{"n_layer": 10, "n_head": 2, "norm_place": "pre", "rope_base": 10800.0, "qk_norm": false, "init_std_o": 0.0, "lr_mult_qkv": 0.4, "beta2": 0.99, "lr_head": 0.00909, "warmup_steps": 513, "schedule": "wsd", "decay_shape": "exp", "final_lr_fraction": 0.0, "batch_tokens": 65536, "steps": 8574}
Each number is 128 + 24 x the weight over the matrix's rms, rounded and kept within 0 to 255. Layers, rows and columns count from 0. Numbers have three digits each.

# v: layer 5 attention value, 256x256, rms 0.026, rows 102-153, columns 96-127
# o: layer 5 attention output (transposed), 256x256, rms 0.0599, rows 102-153, columns 96-127
# q: layer 5 attention query, 256x256, rms 0.0397, rows 128-255, columns 96-127
# k: layer 5 attention key, 256x256, rms 0.0395, rows 128-255, columns 96-127
v102:125128106125108120167139147164169141111129161185111098169143118169127078108129148151154148130082
o102:157168118131139094160101126110114084108127118127169158094169140140102142117113150113161124148094
v103:100114102127140138110182131129140148118097104075148134158105131126121180187102115093160112167103
o103:090095117173186153099097081143103146114131113121153098117165109120164132143123139098122109150160
v104:162089131152145139171137153135126109105122156157123105162123099106134117140143126103127123106104
o104:134100108135170117113113092133074081154114119127164123131125118152113125159100119117094110075125
v105:129097152096153117174124112119139118094144152138117153124145123129117089159141119176107157098128
o105:167110179088108093119115114164114134141133143108140166109126108092133081144092120136126150127135
v106:156134126112133087127147131158107120093131161126149135121139150096108147137142108142133131154103
o106:143137122143141133131112156171093108116144127112100118129119136114117120153124092151095180116143
v107:105090141120083113148116124081150137148171178153148122132135126130092141157120097082125135127164
o107:146152106112090125093082135154151120113128121119125108125146138091088080148132102115118116100117
v108:053097122101098097123135128128127104126144155148123135103140116134126097141095172150104144146107
o108:118181116089109155149146110143130118098139128121092111123133089114142109107094119139150143113127
v109:099163115130107118120112129132098123108102109092126152134107155104135141122122134147123136134154
o109:122130115106123121167098114131167114075136109140189125154120117084113133140096157139133100136082
v110:092097135171147110121096133115129118132133157167144099118117101159128138153112133115174129105102
o110:161106128136152115106091168051101078135140103107169103129162138120114099079104163095148162072120
v111:104117133162123104157109095152111134109128130157144103097103080141109130153125137151092137123108
o111:146152107130128150135124162137115117136106102143087127135147100087131094111099096098165144133080
v112:146118105095130133094132171116116155164054161168121127107117174139149150108159125118101114131145
o112:114134085134122084113104128151106125101112148135087126110122106139140122142156128129114141122151
v113:137105155094114140118140141107140149085132149163126106151155104071089114128115080156123146144122
o113:132122176105143152139141192123135120141144136132167182135157142116119103126163126124092100132123
v114:140145116126132193137139111123106118104101087126118125130113133145082119090129102139107141142157
o114:111141135177114103130120094154143094120115119146190184107145148151140106143111141152153085174120
v115:114138141116130134175173150111122107081139131162129093102086135147166107101102173130172149136076
o115:143155070100103174150174128121174092154129063134098137139092115132148145138118125102150095087113
v116:143142100149171114106131116089088150147085133125098151156120151118136101125110106123128140147152
o116:117108135162126108148088120118089118145154104150162135107146111104108084144108161107124095133092
v117:168099143125167123138110123105120187145113185147127134130164086137138092163155140127191127167108
o117:112152119157146148107133140142067121156155110096108133109105105114147108120145155100150072123150
v118:135129132092110156109137113097098114094143100109126119128154134137119124127142124147110121103133
o118:121112136105111135116119102145139142158117130133086146130111131100130132105174092135120111140156
v119:080117092156109079129113109109161095155133083122126159143114161107102111161132154110147125151119
o119:111147121165099085137139139123114149144126140074188122104129140174140093126102171143140132154093
v120:136155127151142146138146135093150071137113120094141147100126138107142134123132130161181147120099
o120:144105097156149139122143100102067130142118136111129064161116114126164152107129153138168164111137
v121:135115181130127142161153103129116134134125141142129117118140111155108091108149125124144125131104
o121:129148144117115140153102117140122132124143147151112165148108111154130085135131124138128118152118
v122:104080090146134165143153119128135150139154117160115108129134142170126150160141142110121131107139
o122:113143110115106125128122140145116135170160110124131123124166122114148153117132128075141131108134
v123:111126169137130145119144125186090130192102141167094141168152134127115121079129091144098148161146
o123:110132158154127141154149116148129128133141129149168140098169129167149124130110125166122117153137
v124:149138151150110154136101133123147130120092141164117103120163133138103109150129120135099130186153
o124:076144113170163124115127113147156127104120129140171089135157134115128173137127160093122049145163
v125:103138148098148111138146116160126106138097109141131133172130106119115120150130097135131151080127
o125:114119155136150163177110100125134115114112139159180105117135137145121134151116139154125137134133
v126:119206178096153135122146147113146129081177111153138099144106109130129095126145159090118097123110
o126:162114096155150159078180122121200128104151112140079092134120148117081192130149168124110158140141
v127:136131142102123133067127106110125148124182156136133109151176115130115120089127175155125153103077
o127:117091148143093154119142147154125114132137122122073153127107102161134170108126122197152183146166
q128:178113084094140095070118118110099104076091150102176115115151133080162145128172131082088122181151
k128:171108105084111155106093127154150169088122164117180076085169109125173150123147150093080156185178
q129:158116104126146105091123144111103102114114118106138119118115161111127121115152128105105125155148
k129:152128128099116128107105123141139138144139185115171080093150102116159121131146169086103180164160
q130:125103128110122139117167130127129141143116136114155115121109127111138151113139142098140169123104
k130:129109129115134129141128131157122130106146139144140114146169122110121117141123105149110125132095
q131:109169152154115127166154120123164138161096118161104147114128111134139108144137117139134130105149
k131:096158136156120116150133115100110136120138094129107155163105123158101118138137100156149114118089
q132:138096100089124152146167130111150145105119115086153111107115139134124169103133171111124158140152
k132:136123134123137131124119134140132110118130143126126110147189100129117157102137119102107129122128
q133:119130155111144112135128128116145110135117140175088151124089114123129104137158096143129125113130
k133:114103144112129147151120125096117099143132077129086120132135133146097103110121099134125124125121
q134:103137143132115130138159106161135143135117099159121118140121131144143154117114145131146147126130
k134:126116115141104141139137118111112156118109155115120090139166108081128112138135119133112111108091
q135:117143137103121099162111143070158171117150151118137165128127150172120106134085138121115089113143
k135:124137158102140132144122140115140114087123112139127150119100107117096117123123132172130133118151
q136:116110135101091136124121137101097119118097131069148085124120155138134148114119108101140133154131
k136:142133113136126124161122099137126156133115145169132139127159144106103153130120127111097142149144
q137:138145169124117158141125200149163143077139172103142116108153161140107088171103147165125112135164
k137:129102134118138082123145187172145119094128103162136154167076102116112160131108138104107089104143
q138:096107151095137107097083157075147133100126119207140145150160147176129079128089126107115099096118
k138:111096187113136154137129143123092114117135128147129146141065124120106106129095125154137103124117
q139:150126135124128124148162173124148194107132128127137079136060110075140116103171106170137150148137
k139:138128104120132097090119105162122113110141175145083152099091123156159125136139116109116112102134
q140:116113142099119144125137133106122170115125151055121112107101149126128148133162091117164123147127
k140:135137126118116102124131146148155150129116102188150167102153105115105166121135144113128138123136
q141:135098144089132138121100110100076129128126160099129122139093129063153141121131133083063161115141
k141:152145145121137154133090109125155103133128124105120100139118111154108133157149122097134141139117
q142:157183110107115164098161095178161100090144166193119145109122119114154145146117105150135123150094
k142:091154112164115137170127144120097118148140122099120129163122131135106139142134084137166118116181
q143:103088102088141078135142153118139144116132139142145083128073137136115136149144114159110100114153
k143:179132160139151115138142115159146121114162122109111132134108133117134167136129139120116119122116
q144:089093141071157093112142078088127161152150101179127120141103149098171130096094139078062129129095
k144:140228112148143158098115110163132125156129090098122119129106102090085132106163129096114164106103
q145:150143149116146122137109092117115135098128115090100160121112134091126113099101170084088121091114
k145:175160195096103157101084095178093072147070107155147129096177104095108123092134130154169145117142
q146:150155117142098152068145163131119121102149122087098129109110178137102111149165115139121126133129
k146:124087189136135092169157149107112111121137120155131145134095136168147095157107112171150085143184
q147:088114091077135101176144092130100164119081094162139144137093140135143141103124134135104140152156
k147:133131145115129122111128130132152125140147133114122139161130134103145136102153134111099140095108
q148:117142131147181098157135127105129105104125140130142132116138139106160155081138138085124127134127
k148:158129121093166112152126112112132134127101120136119128124137116092144137115123109114135143092112
q149:154103122100118103150102073084122154149152117125117146121081117150153170151129145118100094101165
k149:168149165102133155125088112130103127140077178114168155139177120035119125090085148148123141148152
q150:191146182124098150106172162138126143141139085121107131131090121166169094112143155173093101131106
k150:103101129162137148129114179087105148182166128149145150134073107153114086122097119129137113148145
q151:135129152130129151089136160086113128103102145142103142135103131136108094149083118139107130156107
k151:119081152155151124113104150092120091110139123159134132099135124152094133184065142193174076163137
q152:146119112162130125144154121122079140130108167103157148084163154097134162108150097105074130143091
k152:137159139124119152156096092123089139117102091147145114112131112155113163173124138133148127144111
q153:116189144153104154083165143132105122135116107148121165161089178171133110112137141141138134098072
k153:100110133142120120151150174110131116150139140138120144133122117146133075148098156127159147167131
q154:145113130169158124109109160116106102116102138137150109086127109126095103152121090134111127143099
k154:110138125144098153109105115054139184118122152117127141137131121183122112179095154128144100154144
q155:064115112123104132134075128141166154157144128113121132160103158154158114128125156106143150108115
k155:121189108130144128113118160111127123147106106068108122171129144114080082123132091089138132133139
q156:131077164140135183137152113135148132135177139145169126105130119123113166130069110154142143151154
k156:104154100126102141124127123154104136154146138125107142143121125084137142121143097131092153102114
q157:139078168157162164145102109101146103118135147142134113098170087098102161153118128133133126169140
k157:125111078124141127140086110087093144147110112111130115131170104093153120095122115155116125113139
q158:133156130143103105100086167121122180100142133135141120133124138176118106115111135125119104093122
k158:130102146127145139150132142108113107133143145128145150128108129080099099112123145112152124121145
q159:166154169151102142148149114123163153164131084142100160107103132179164121076139183158117088120141
k159:132123123144129151123132159096117155132111114101123189098169157120100148131102155129148086147141
q160:117134116144157116109180109127117108106130119105105169107165125133130162117133168155121125160149
k160:079134110149098134130090099137161124146131101152137120127117129124144107155071130121117157107122
q161:142131161111118134127146094130127066144159109158137108120150115082131135118122095121160150126118
k161:129103142119121096134112117171121140172140117108140100158142129046143137091188083094066194089111
q162:094133128149130147120149185078127112161135122109094144133080134188098105145109117152187101131103
k162:125116140125113134130134133118149148146149121103099140133149139138108110137135138113139109156128
q163:138115154153134183125130160135111089146108094151127134137140161090066096114114088123152129126083
k163:122125148196137162137121177124104126106102147100102149130167107174119082165088175202114065165120
q164:112116105108136086173116122152169124131136120142143113143139119090146114113143149082099184103148
k164:128157114108115153114133084106105113114105122152124132125095140155140125129112131151109137107119
q165:099122088138149119125108135131132103134133143124128141116112134124093106155157114092094155138122
k165:160124178132128149130141122166098140142123117127101120114118144141124116111121146135131128135098
q166:148171121146121128142131184116133127105130158123107149132131127152095063136130161170170065158145
k166:108110135126126121131112159154143138126148131120125150127124129105119114112134121091161125123145
q167:145157147166092158105116120125169112124125112109128130117135163122144130133117151152132129094098
k167:140094146134137078147067078169105118138082107124151083111193124063129134083099069138094134106133
q168:139139125112153112099123120181114090121101102172135106127171125089087099133131088118142146126124
k168:107145110110148098162127161158143091109116152104122107136164154135145078121144142092078130109114
q169:132118084132171128132120157135111103102121141127139138132145129114111115153122117152146115155112
k169:133082146140151119115129169131179100127150138096109136119130128118143117139142144103142110112146
q170:125103131107060131145114116134178170155141126121118108114153111138153148129160125099116153123158
k170:131152115113118130135122112120118130105102128142110123118112123175139122152100138157129121107109
q171:108135125147130131173126157126136173130109152088128109134133075144160133159106147133125106103121
k171:154083128086178150128127125130200093118181142097141132147126113122121160143137120100177094110133
q172:143138125142145140143103144148123139105162146154104137121126121118113139102135110134144098106099
k172:126065154112154118131128139166101126118146149123141109132136130087133134104155124100133119126155
q173:119195114147180053103108077161117121129134100139078120150123114110161089122129141125136106166146
k173:117174066110121121081114147097134115116107111106163115164155089111117109139134115110188120181158
q174:090111109092135180117138167104127121138124162138154123117138141114116131112153092147150134127141
k174:102121138121132133166103115159121152156181137096103115170100135139136118145134134116131140083142
q175:144140120122130100151110085140138119127131129157125122110142102126149122161123156096105127139135
k175:125167143125151099150120165122141098131053175126149149149103134131133122129094122147128112138125
q176:188142147201114164139174150119154120142139121142134168139125166126113115103154112136145129140122
k176:111116091166127096125090148100118164128127096096127130126103109127123133115079141111132126151140
q177:113124158130106088161083130177122135151113141112138092114130099101113102095178069118134162170148
k177:133169092135136095121119173091117113126109110125109134148104104109161080112140094151142126137149
q178:126132121130125158153134145145142161125147179105151098093149058073128145123138125159145133179188
k178:108158107101129163147107129151121113152158143075103131152113131115129120128132118147166159120169
q179:135145152103156149124125140173112121152129123141108106129175119121108103106146125135142136134104
k179:126138105126150173141126170131137136113143149089137145178181113156114134133158134121155160132149
q180:123104110137117160125132139134127194136104123108137119113156139151152147121132137132130139102088
k180:131073163158153138136120121085126136174168109144139118132148092143105123131158130156159100101108
q181:108127136153146140101127145163077118123132151117139138118129131126098143113111127143108122143096
k181:122098145132140137111143130130127126158188111098097118127134137113144121139149138132120140146141
q182:129146113107174103150099138187098160111095119112101110133167101119127110105146117131142126143146
k182:141123111119157129126134152124158131127135146102135131137166136128130121129150135110151128133146
q183:130108164149100148156143123111133114098089132132140129135131074091132133096115109098097147131084
k183:144118136140137120109125082097121149102107150159134116108143097095122097083128113157135115157119
q184:120132087108142144143136125117113147153123107125161141098085127104119166108150116123109139127087
k184:121092147137143138118135076116086140210177125112122155127160124107094132095160137110166112132139
q185:156123149135112114101126094126127096115139097142153126117137148126136121104102144099110156106082
k185:114118159157136135120133111120086126110111118154127123123135142112139130133132126153070121100115
q186:162101154078159081110114109126141104094165115166142097112082109106094143144085128111125149124111
k186:107145139116152096135135120089120076122095135133143179135076159098121103141106127124079108128082
q187:128129097156129082121067116166111123096157123142144098112105144154129155130144136100126135102150
k187:146138165109157124111136063125076073108112089135146109123101178078109114118132121088104137116108
q188:083135144119075172085128129125169151158158129141123133097158138128126099141124161140111182135119
k188:125134157141127157155107114160096112132080115127096109132133114129096134136085124170118117132135
q189:127126177126138082111134153141130116084152132135135105145118123100083120118131112125127117081149
k189:141098073130109099117156147135162107086100126133150118142161164117151102122106138143111139137127
q190:133108109102152129125156194146137117121124158164118077092192144083113104108125109145121150138086
k190:119069095169164146173136198105120098170133121171130162158163106119129079116104130159200124157178
q191:160097149105088089148122117106162170122150170127142094126092127143123149134144127125167138122132
k191:116156104128132080121115137079138102127111137150116149146056153131152124157105111134117144116080
q192:106137133173124136128144124148140079156118111175083142159125110128134115154114104157163111088105
k192:131126142143114117104128109128134117132088135129147118094118155143132140135108164127129101141142
q193:082158145166130140151133116107127095138124110180088142160112111127132095140110091168152110079103
k193:122107149144112148108116130114141126141114134121133166117101156165101119144105150116144105118116
q194:132095104109164119086097138142117147104126135108162103105161126101125130135133152092102122159164
k194:147114128117122130120108099159150123148124159083142065104160110099162168123147139082115144156135
q195:132115137103114151171141107099132163120156123119114129091146115108121119130127138159128147114159
k195:120138126129140121154151162130089138136114100116102138165145130111124143109124117129143104103131
q196:147103106111115143125106137172114122126128124111159126113133126124122146105118140108112107160132
k196:153125128112080139130111116167139154123134151121151138129151142102172136140132122111121158138124
q197:143075125104124103133115117118116147114119121128145114136129106100149188120139131121136134118126
k197:144161170151149143143130103162129068156151103118115102126119112109162118104125119184089118089115
q198:102109136105125118130151119142126154138159151077113094120127123109118146099172126109117157141161
k198:146160117111101142128135091180123122164144142099125119155163119120141153108140118105142161153118
q199:178107105141154119146118149113131122120128101121117108134124117113153149106157110129170142131124
k199:137124131151129155113122128136115137174161142080123124151136154124154089089123145154110123141102
q200:138124119121133140124137191149149101094129139117156128115161139143121116151090137138123082107110
k200:163091120116136118126130169134130100085089152139151142157126114092144089157101145135144110152145
q201:138136120120140130163098133131112108115117137111121151119125123153151128131141146134120105095123
k201:095102146141128115155163147115111135114113118127131123093106131156167113153112135155121130112094
q202:138155094137096123184134098138138136159137143134122166123146141124153100071126107143157122122121
k202:111133137141084165081127160129128138144135143161151114148160147113122118148144107164115148101110
q203:162142112091134110123120095117112150126141124114158180131116163107145146102086139145121128150140
k203:123091133143101142109144142152163134109156124121166105150109134146135127166128102063143133090129
q204:117138147137116150128121172123125127123106184117160104127124125137112106157118104187144105169122
k204:139124143119147115171119160129104119090086123130140133125088145126124107127096125142129102126162
q205:148137133111113117106107162107125130105137155104151130119133146123123129145082133107115111125131
k205:147128158116145108089119149136123087095088134134143142146118099109078112134076091126132110134157
q206:124113107115127093188085094085109190152120140124105105107097111133142121133132131137098155136152
k206:106120101141133135103121128045161138145151138128128164144154120129161136132137114128114151136089
q207:156138148115135128082120152113143130099129151124115158125126124123128091152086144145150090105127
k207:129098164116169090159112153105129077131124114158167132126082156128149120123056106182184084150137
q208:151148118158150084128108160130147090097107173111105122122143115078124123136133125130144101124165
k208:136100158120172105141153147136120120101121142154159153117132127101126120116100126162166124137119
q209:158142104137178106146141169117152075092159128111154136109167175089127127086115102105137138135137
k209:112117098108160051110130118134101108098078137135135120126156150093102130120128103114123127112144
q210:130156093110098128128100131122131115128134139137138152127152122164161113158073172154157133110084
k210:095130147179141125126144162123105115162126092144144146140146136172119094163133161153100127128165
q211:134102148112124126114114172101119159106098151122116143149107138143143129134122140124132077111110
k211:151096164111169129129130139116132097124128143150157144099121140154111132156091154130178107143141
q212:141169110143130150059152151159121112126130116098124117090125106121095108125126108153115140143146
k212:100088114123145127139151134119139168094152119134128116126133153122168128141107163147134137149145
q213:162135108116123106124132155168118139140135131049146105168180136117105157156141101083155108101144
k213:140091100106121111098176116128122148111139127175150119106100117134130144173118156118131096090102
q214:135124144117104108140055090174162072139150099151109136146141111142138088123078163095101158073127
k214:125125141114146159135090142104108157107116108140120147102139091093097093127097132110154079118137
q215:141112154159105165114109146093119125126147157116136115110129102136117113183105140145146101117113
k215:130121139148084134145128151130130113122098133112118147134145144150125098129110124148152117162139
q216:137143155120106172146107123133157118127092181111152093104123117120125119137112133117139135119129
k216:100134159168141141129092104056111135134139115106100169148116133161138118137121128120106110163115
q217:144117142129058104130075103145167112142134137128140154158117133129174091108098176091061107076122
k217:138126099098169127129119138103044125114081144155145118121120123056083086127077127109155083131131
q218:115136152138105157106133181137124146134140136118145121127120145159112091162118123148183090097138
k218:118112118160123111128128197136140132121135128122124142159113126158111104158113134132145105158165
q219:137076144100140124147141116130116113116124147183143133134113122114131158107094136124107122117112
k219:112141116096134115123098114130107104103100128122148117120086130134103153139134118142105115104104
q220:159123123119142126138152162111128156112116095145123129114156138169148107129079138124118101113129
k220:108088161138158164138103180042147138079124129192149149115136125155108136174068141167179078125142
q221:118116115134187117140121099131064052114121135116131143071121126113084166126150113111111175150134
k221:129135178116108088138129121120202104151148161162094138160085107140152130106138115124073158101143
q222:144107105125105135130119075118191141140134136120113135114140121157162139121131158145141133093131
k222:127150086107154130103122115125113140128123135114156121115143125098114170113147099124113141089119
q223:152151107160134112136103089144132165129124139131116133129115092146174120121146153143084110113146
k223:152128081089123112100101093143094157111098133114147097133174118120094178144115104109175097138143
q224:115140099127124120098143128155071161093088115134113136114137137140105121144109129105078099133091
k224:104111162142147135121140163098116100144139125153130128119128144147125108143126151135165100146145
q225:119155130101130118141126072197167131146121117107136071139184105111152152114176106099110182132173
k225:119144106150107131114129094116123139122110103137125105117141129156149124133141114126109145118097
q226:097160163130075126126152127167188127147129106136122105163130127110146102090146097121132141127156
k226:144134080107120092132137124148133121115128095138124105133132074073138117102162078083085189096143
q227:152173128113157107133154131110101086106135103133099155101107150150127120135093168138121090111105
k227:123083136121116134118152143126135137140133125123156140119144156109098118100116128111129117136144
q228:118099137137163154138135164114132072120122138145124131109144094093084080141107136151100128176124
k228:142118139163112163159148175129147101101116132137105132117159130168124090114089174187168088150148
q229:140125145123175141136142142131134124118127149143133132121141108118109118135133110154150119143146
k229:129137118124120143132128148137167125133136153102118150130130142109125124108123127114136133139151
q230:088146129164121115133117118181133175139138137110117102129115067112132152152142147113120129150155
k230:145152068090131097097111066174138117176135106111129078130170104082145134103160088118134190139150
q231:146125160079137086104116086154164145127130145116160082124120121105138173125138132102103186134142
k231:116159122146134113104143109125106110124132126133120132138093126126125131130141123145090137086097
q232:149086146134148134116106112120113100116132111143151105123138133104105118115124107131137133118072
k232:135152158143168112142106146084116106130134126119135147125119141095129067138157134140071095114096
q233:155142118131163139144136130125104124122129130156111148118139135136107134111133091164150076125098
k233:127099130104135114129130150135138116138155145109147152128142124106137152133143123085129134138159
q234:142158107151139062097106119136072107145146121141124127137148161130089121075175100110098119163130
k234:107173130148114116136116163101099149131090107135141098139098109160124091138127152118123125149146
q235:125150146158059131127108118166111124147149120089116120126148184135088148116172108107128139082112
k235:139141128134133125139118125175085151133102148107130099121125141173151121132126144142068151110097
q236:143130153144138146139067118157150136134114107115151097095159113098135137116151077089113170147115
k236:148107121107162119117074071106088107128099110138133123152167081114122133107113088142126128133140
q237:116132124102147094123092137163082101066102158069161111091092157109064126124143106126089168094136
k237:159107174132130069092177123183116089149122139133114117129105167108128112095118134123059188074123
q238:141118182138123155151155111107142101149140120169097126137117107099135123127114130159159129141138
k238:145113116147113133145127130106120124133070142145138132110151115121129116109093148176134110181127
q239:141115094137139106110119171066132145138155125125136143154103133149128150132106142134157060096097
k239:124143125126122117106136131106159182139213132127150124110101145111159161129145155112140079147120
q240:119109136131110120138122136144126147129132172134143095135149113125148129118131136131109137157171
k240:147123117163110127125125134121105148130103098134116100145132140155131152132107138140134142163153
q241:154080130118145155145106155117123126129118128130148144135127129098121135164135090113175130119139
k241:147100138111156092142133168128163109144171137110112103116135147114123110137148167114115102117122
q242:132120107103134126192097117186112166124152084126112119117165109109120094120147116144115124122130
k242:181105167096137132117123161197113116092094167110147113099146122116132154102171147129112102109125
q243:104132103135149135122128173087171127111159159132139135131109121104115100173111171133143097142166
k243:117118109127123121144126150160214121130188119147117131138061147096141112144149132115135131097143
q244:103167125152101139080165156171131122130156132110111132120108174130080103132122165119114128116123
k244:116109133180148108123152148158106101180131056130128137133195163133112113101124142140118142158135
q245:146140162100137148089142149143129095099157104130121126108132170108109130102092130154133141102110
k245:100094152184108137126099165130116083159134101115143160139148131106128091143102132152111129133143
q246:116151094126112068119084089149126158133117161114163096121127103137127150119157134097091130140158
k246:130170105117173099113101080101083095162133107137133120148090114104117077157134084121113146103134
q247:109128115107119177139191121110122083150083114127132168091122163131139139121113139136122150173113
k247:115115155140124120131102137119108142191155114158105155087206105141096125105099163150146148111102
q248:103162142142115124110115089139111159148124134133090125096110083139125144100123153120072134107122
k248:122141126115110164116128119132082156162103137137145107134151109149115165104123127177151130150128
q249:128111170137118148168146150098167079113111143162143098071116106104109114145127135161134131140144
k249:123116115106116127186131140132156123088100134174122172121130127095120114115082084173122143092155
q250:142131135113111136112136111097140104132159126126117145124103152136114164102148124136167119129123
k250:124136108113075095093125132145113150166177133129135118122107143084126162139161156084111122098123
q251:150119145119135099117109111145146088076105155124181116112101105092141137143100116105072162137167
k251:127160136170137137132128108107131063124129125164121157159082143088114069129096098151131134109110
q252:134141119128081143108158092140155138122121110162119124121142122119122100129122140109099142117112
k252:124182140149118143143131134135127096104104127152147141105144124115135120108113131150118134126114
q253:133118127119131127124118123119149160079135168119137126134155081147135153144103122134149102157173
k253:122130059106142084117109083089183096099135140115124135123090114095135132130141108133149112102170
q254:121130127116180111123155161152139141174114104126131116122121116129123124132114068136142130156118
k254:098125099140130127112121127077135140136153086136137161155141085129115109131108129138152123157140
q255:111145131134177125162110146154063107062094156129142082110129091088104105142095120128095130158109
k255:150080160109142105110134144154178092155165157110128118139129145079131090108168123117115165132101
v128:118113144157144111148102125118120163133145166134138163173108126104126131092158126107134140147116
o128:139164122113127169086151124136080087088111095128118121131129128127111171134098109111145123178141
v129:137142064054125129098137134115145178104130132126107112190133156142106147132134156098150132158121
o129:142114116134110152156116158090078122127150166131135094129112169141126132100133091125135127124113
v130:157134081132088112135134111104175116097127125102121153103105194129134099143143141154133109127116
o130:100099108116168132114125143156124136148145182109136100149143119149103133118132116179123135141124
v131:146170109097117118123148124110121114117133124111147160105117123135144141098090120120111122131149
o131:130095122137143150137110136151114147130120075133169099106122134109097110098128157117146140102067
v132:144177183118090150092146147158118106146185125102130140088151124133153152131122131136144102116195
o132:126143119137168053171106161111134127116108149182126127119123111099101125124156127081110110122156
v133:124166090121113173081141120136171084135122111119125102158140119084135134158125108135117159129123
o133:158078133115123104158103166128163131125135149144133124130146098178135137144132137109083108135127
v134:078140116166155095119091138117089117136156108106141144072092132124144150149093119150119104124149
o134:119121122115163123172126126120184121138104141143126119134192097100091146118194102108123125162142
v135:080156153131126089110147150093119163131076159111129113149106128155117119101132102139129126135103
o135:128134122080087158101149150102111122167152136145116168124136134098134154126158127121129097144115
v136:135145100117152147149160109119128118123126114106137153126147160134161113124098125147125110151110
o136:094132149117147109156116121142199119184129101121140108128182121085106132139182111119134110144147
v137:132142150144158151134158119167103111132134128158111131170083145160152110124156095133101113102146
o137:120135164107178091151095144126135110138124128099170111124178112150111123127134123109102155108106
v138:155078111154112133123136121152134129125123133127142112122156167166113146123156111120115102143141
o138:131185121142147077102110083123142141131145160128104125118127131105149121126132127127148128136142
v139:124160086120118115116091117113150114130089124101111111120156164109113088143121126148124141158065
o139:127081105099125123182132155132164177164131114091142121153125113089126150123168136156129128133109
v140:120161090121116111142125129119104151163149121167153141097111144085136137154124143110125131130147
o140:098111134144137129114115156118149118128119125124103126129145130136092115119161092153096130170114
v141:101140108147140119155051155165105159117104134136122118193118135129168110160117102157143119149112
o141:145131135126134118104165102107115049140159100139131142136167151101082141121126126118123111066113
v142:132110152138123115134120134112126141170126107124151117109122120118124098092091100150096129168141
o142:115121148124147160115108122132133153137123145113112172138167139111120143117153126133171132132106
v143:123206144069132117103171122122115106137132118158103051098136140129143106116132124091152136151096
o143:136114166137127171079155126140139178114112088131185174149146146114114125150149140141152116117139
v144:096185085116160081103146119130113093135132120096134133109122151132140128156127167103125131167142
o144:127115121093103185166116197131180160105105096118161140125140120103101136138147112161107101089089
v145:107169115098158147116180154120145149123139078101118139094128133114153114110102148136102118157078
o145:106118116141131117143100124142126101176110101126146135157153108129113130112119138161145180123129
v146:112156089155139127131045115144147119126106115116109150140175128151164156125131097113150121155115
o146:119150135078127098125158137101131147132140104156124081124114129153100126153131122138106088145138
v147:127139066115145128163111098138119107107096183138142123115137128086110114136132168149132144111100
o147:105095095105122150116140139128166154145121117131163109128093147129141122134172133152117143127116
v148:108151122130177121206149160117143151108107153117126120143105101136139142131104188156133124108111
o148:128124119151123079132147119131193124156111101122114150112158132095103122118169120086097162128131
v149:068141109176093158142123110136068159162120069171128138135076104131132143114130108102123113110138
o149:150143098103125123172158133101165109095107151148100145122195105127171104165134142165126139145167
v150:115154117156125108095083131151147158134090147175125101143130142180127115130117106165122109143123
o150:130118139107119176151134104121119114139103106084131163097103129066113137130154148121140128120138
v151:088088103100149145106101135142134086122131138180162130140154109109098118133136124148150097147076
o151:122139163130098134135116142101105149115119117089098111167090131137172126122141112104151131143150
v152:151122166140112188134136138118139160133150163104134102152132134093105104112144106143115165178123
o152:148117126133089104104136098146144055115134084111115156122112111114162135152097138141093142115123
v153:125131102099096094087138135097116147143136149150098113131110127127133138116086114146079123097161
o153:144150111093168213157132134134040098119125116142108163115114118108092138115155150119159136115140